Each number is 128 + 24 x the weight over its row's rms, rounded and kept within 0 to 255. Layers, rows and columns count from 0. The size above them is the row's rms in percent of the matrix's.

# layer 4 MLP down (transposed), 1024x512, rms 0.0412, rows 419-425, columns 448-511
size [ 97 107  99  98 101 104 102]
[[119 181 149 161 111 121  98 147 146 118 121 134 111 140 177 142 139 108 127 129 109 137 134 153 143 147  95 124 111 146 140 145 135 149  85 162 120 134 123 146 148 163 146 119 142 157 160 108 139 153 125  82 102 161 110 125 104 183 146 141 129 163 121 140]
 [183  83 182 114 125 115 152 111 139  93 127 128 126 121 152 118 160 112 107 100 115 130 123 127 135 139 128 139 155  98 121 118  93 143 162 153 126 125 134 151 170 138 153 126 127 139 121  94 126  94 119 113  79 134 110 144 152 103 179 126 130 106 140 164]
 [147 145 110 104 143  93 113 149 143 150 193 112 126 171 133 169  94 138 140 125 156 106 130 113 173 145 132 133 125 152 130 129 128 123 137 135 142 147  95 128 126 116 142 112 134 103 115 127 130 112 127 119 184 132 173 131 194 121 130 163 129 116 127 138]
 [130 145 171 138 121 154 116 110 107 131 116 180  79 110 131 107 138 135 141 164 139 169 131 137 116  93 195 128 136 105 133 154 120 131 150 160 110 154 145 125 117 119 115 123 133 168 104 148  93 168  74  74 145 112 120 104 154 166 126 132 120 137 127  95]
 [103 100 123 107 151 112 144  95 135 148 145 173 133 191 113 124 119 193 145 162 114 119 125 101 120 162 117 144 114 102 159 130 149 121 118 141  98 137 155 133 116 120 106 121 110 118 128 121 121 140 159  96 126 129 117 100 174 139 102 152 144 138 120 140]
 [196 112 126 142 114 150 139 129 119 116  70 109 109 110 141 126  88 117 169 171 156 137 120 150 201 134 120 130  91 116 141 132 122 122 124 123 146 124 121 108 124 120 143  68 162  90 106 107  73 107 169 149 151 117 108  80 153 128 141 151 144 136 147 150]
 [ 96  93 132 126 157 117 120 136 138 131 149 121 102 164 123 146 108 110 153 111  88 157 113  99 154  98 101 152 184 208 116 150 103 146 126 115 144 106 150 146 150 124  86 118 182 120 125  58  99 159 148 131 119 141 127 131 147  82 122 135 115 132 121 120]]
# layer 4 MLP gate, 1024x512, rms 0.0454, rows 420-426, columns 448-511
size [103 103 104 102 102  99  96]
[[111 111  52 129 106 125 102 130 104 174 129 156 147 145  92 145 130 133 177 135 135 135 126 127 123 119 104 151 106 127 162 125 108 124 141 114 128 166 143 149 123 125 148 102 118 156 142 171 129 127 117 125  91 114 117 107 112 126 141  61 113 149 104 102]
 [134  91 109 140 123 122 188 159  80 132 104 128 153  99 180  82 120 156 156 110 114 114 128 191 130 127 145 133 106 124 157 139 116 148 124 119 133 147 168  90 130 133 134 105 120 119 145 145  79 127 108 118  98 123  89 139  92 130 140 115 100 135 129  78]
 [100 139 114 152 139  82 128 140 130 107 158 134 129 130 149 149 105 170 137  98 174 116 130 102 142 129  94 129 131  84 147 137 103 120 118 194 107 133 127 150 134 101 144  94  75 142 162 161 100  94 137 141 116 135 110 170 115 107 158 103 135 124 134 103]
 [101  91 130 132  99 104 125 137  80 166 127 197 106 152 106 138 154 148 134 179 143 109 126  97  87 174  95 138 143 126 109 140 146 130 157 123 123 132 146 154 145 144 128 144 115 154 130 128 138 106 103 149 165  97 130 133  99  80 105 169 120 154 145 100]
 [112 125 108  79 123 165  74 117 153 158 113 175 100 144 132 127 118  91 123 149 126 129 152 142 118 114 112 135 177 139 110 128 113 123  87 119  92 129 135  89 180 131 160 106 122 127 131 110 133 140 128 148 129  92 109 173 135  96 139 139 140 102 145 115]
 [ 90 155 131 128 168 133 118 145 129  99  98 104 101 178 130 155 125 129 112  62  75 144 119 130  96 157 104 107 143 161 133 124 150 134 135 122 116 142 122 136 136  95 116 149 102  94 114  78  95 142 132 100 109  99 119 110 110 149 170 160  71 106 143 119]
 [149 115 131 107 150 125 135 129 132 111 124 122 123 118 166 130 132 104  93 141 127 146 126 161 152 117 105 129 154 131 170 145 102 123 137  95  98 123 118 113 152 117 110 152 126 116 175 120 129 149 115 157 131  94 137 120 138 126 117 131 148 159 128 126]]
# layer 4 MLP up, 1024x512, rms 0.0436, rows 420-426, columns 448-511
size [107 102  95 100 103 101 100]
[[127 184 126 135 164 121 145 116 110 130 160 128 137 122 129 131 107 104  93 157 100 156 120  96 139  64 129 145 121 135  93  85 116 166 158 126 123 121 164 136 174 143 108 164 126 107 126 124 115 113 162 133 170 130  94 140 107 176  51  92 136 164 121 158]
 [151 120 114 129 133 152 127 204 116 109 114 101  94 151 125  88 150 116 149  83 111 139 125 129 138 108 149 126 150 115 113 110 129 127 101 172 170  82 178 100 183 127 126 123 105 114 131 138 118 149 122 119 152 139  90  79  70 122 135 125 108 114  97 170]
 [106  94 109 107 153 148 115 155 129 129  85 156 151 103  91 103 128 105 103 146 148 154  86  94 165 119 110 139 129  96 128 129  91 160 114 141 107 136 107 136  96 155 142 141 136 118 126 106  94 149 142 129  93 111 142 159 106 141 144 157 145 108 105 129]
 [115 108 123 155  83 103 137 118 127 139 157 143 142  94 120 107 155 147 140 123 155 112 123 123 142  77 124 133 137 140 133 166 131 111 127 168 102 150 162 149 124  88 150 121 121 121 141 121 164 159  92 140 138 133 141 109 113 114 130 114 137 136 157 185]
 [131 193 100 140 128 108 184 139 111 137 161 144 102 160 134  99 137 108 118 114 120 132 102 101 148 108  97 113 120 133  86 129  93 138 123 135 105 142 110 162 144 113 156 147 139 113 127 119 117 108 125 114 124 150  98 122  61 143  84 181  90 138 119 140]
 [109 151 102 126 112 111 102  97 140  74 165 117  96 168 153 186 134 110 115 132 116 115 101 142 158 113  99 117 123 151  94 141 151 169 130 146 102 124  85 156 109  90 143 122 114 106 186 114  94 109 108 138 138 114 123 119 138 140 128 166 142 149 151 103]
 [ 96 109  81 160 116  83 142 125 151 103 118 131 136 114 127 162 157 126 156 114 112 114 147  72 130 124 117 114 123 128 109 118 138 134 139 117 192 110 124 139 104 118 149 140 103  88 130 128  68  72 102 166 115 144  98 137 128 100 138 165 127 137 198  88]]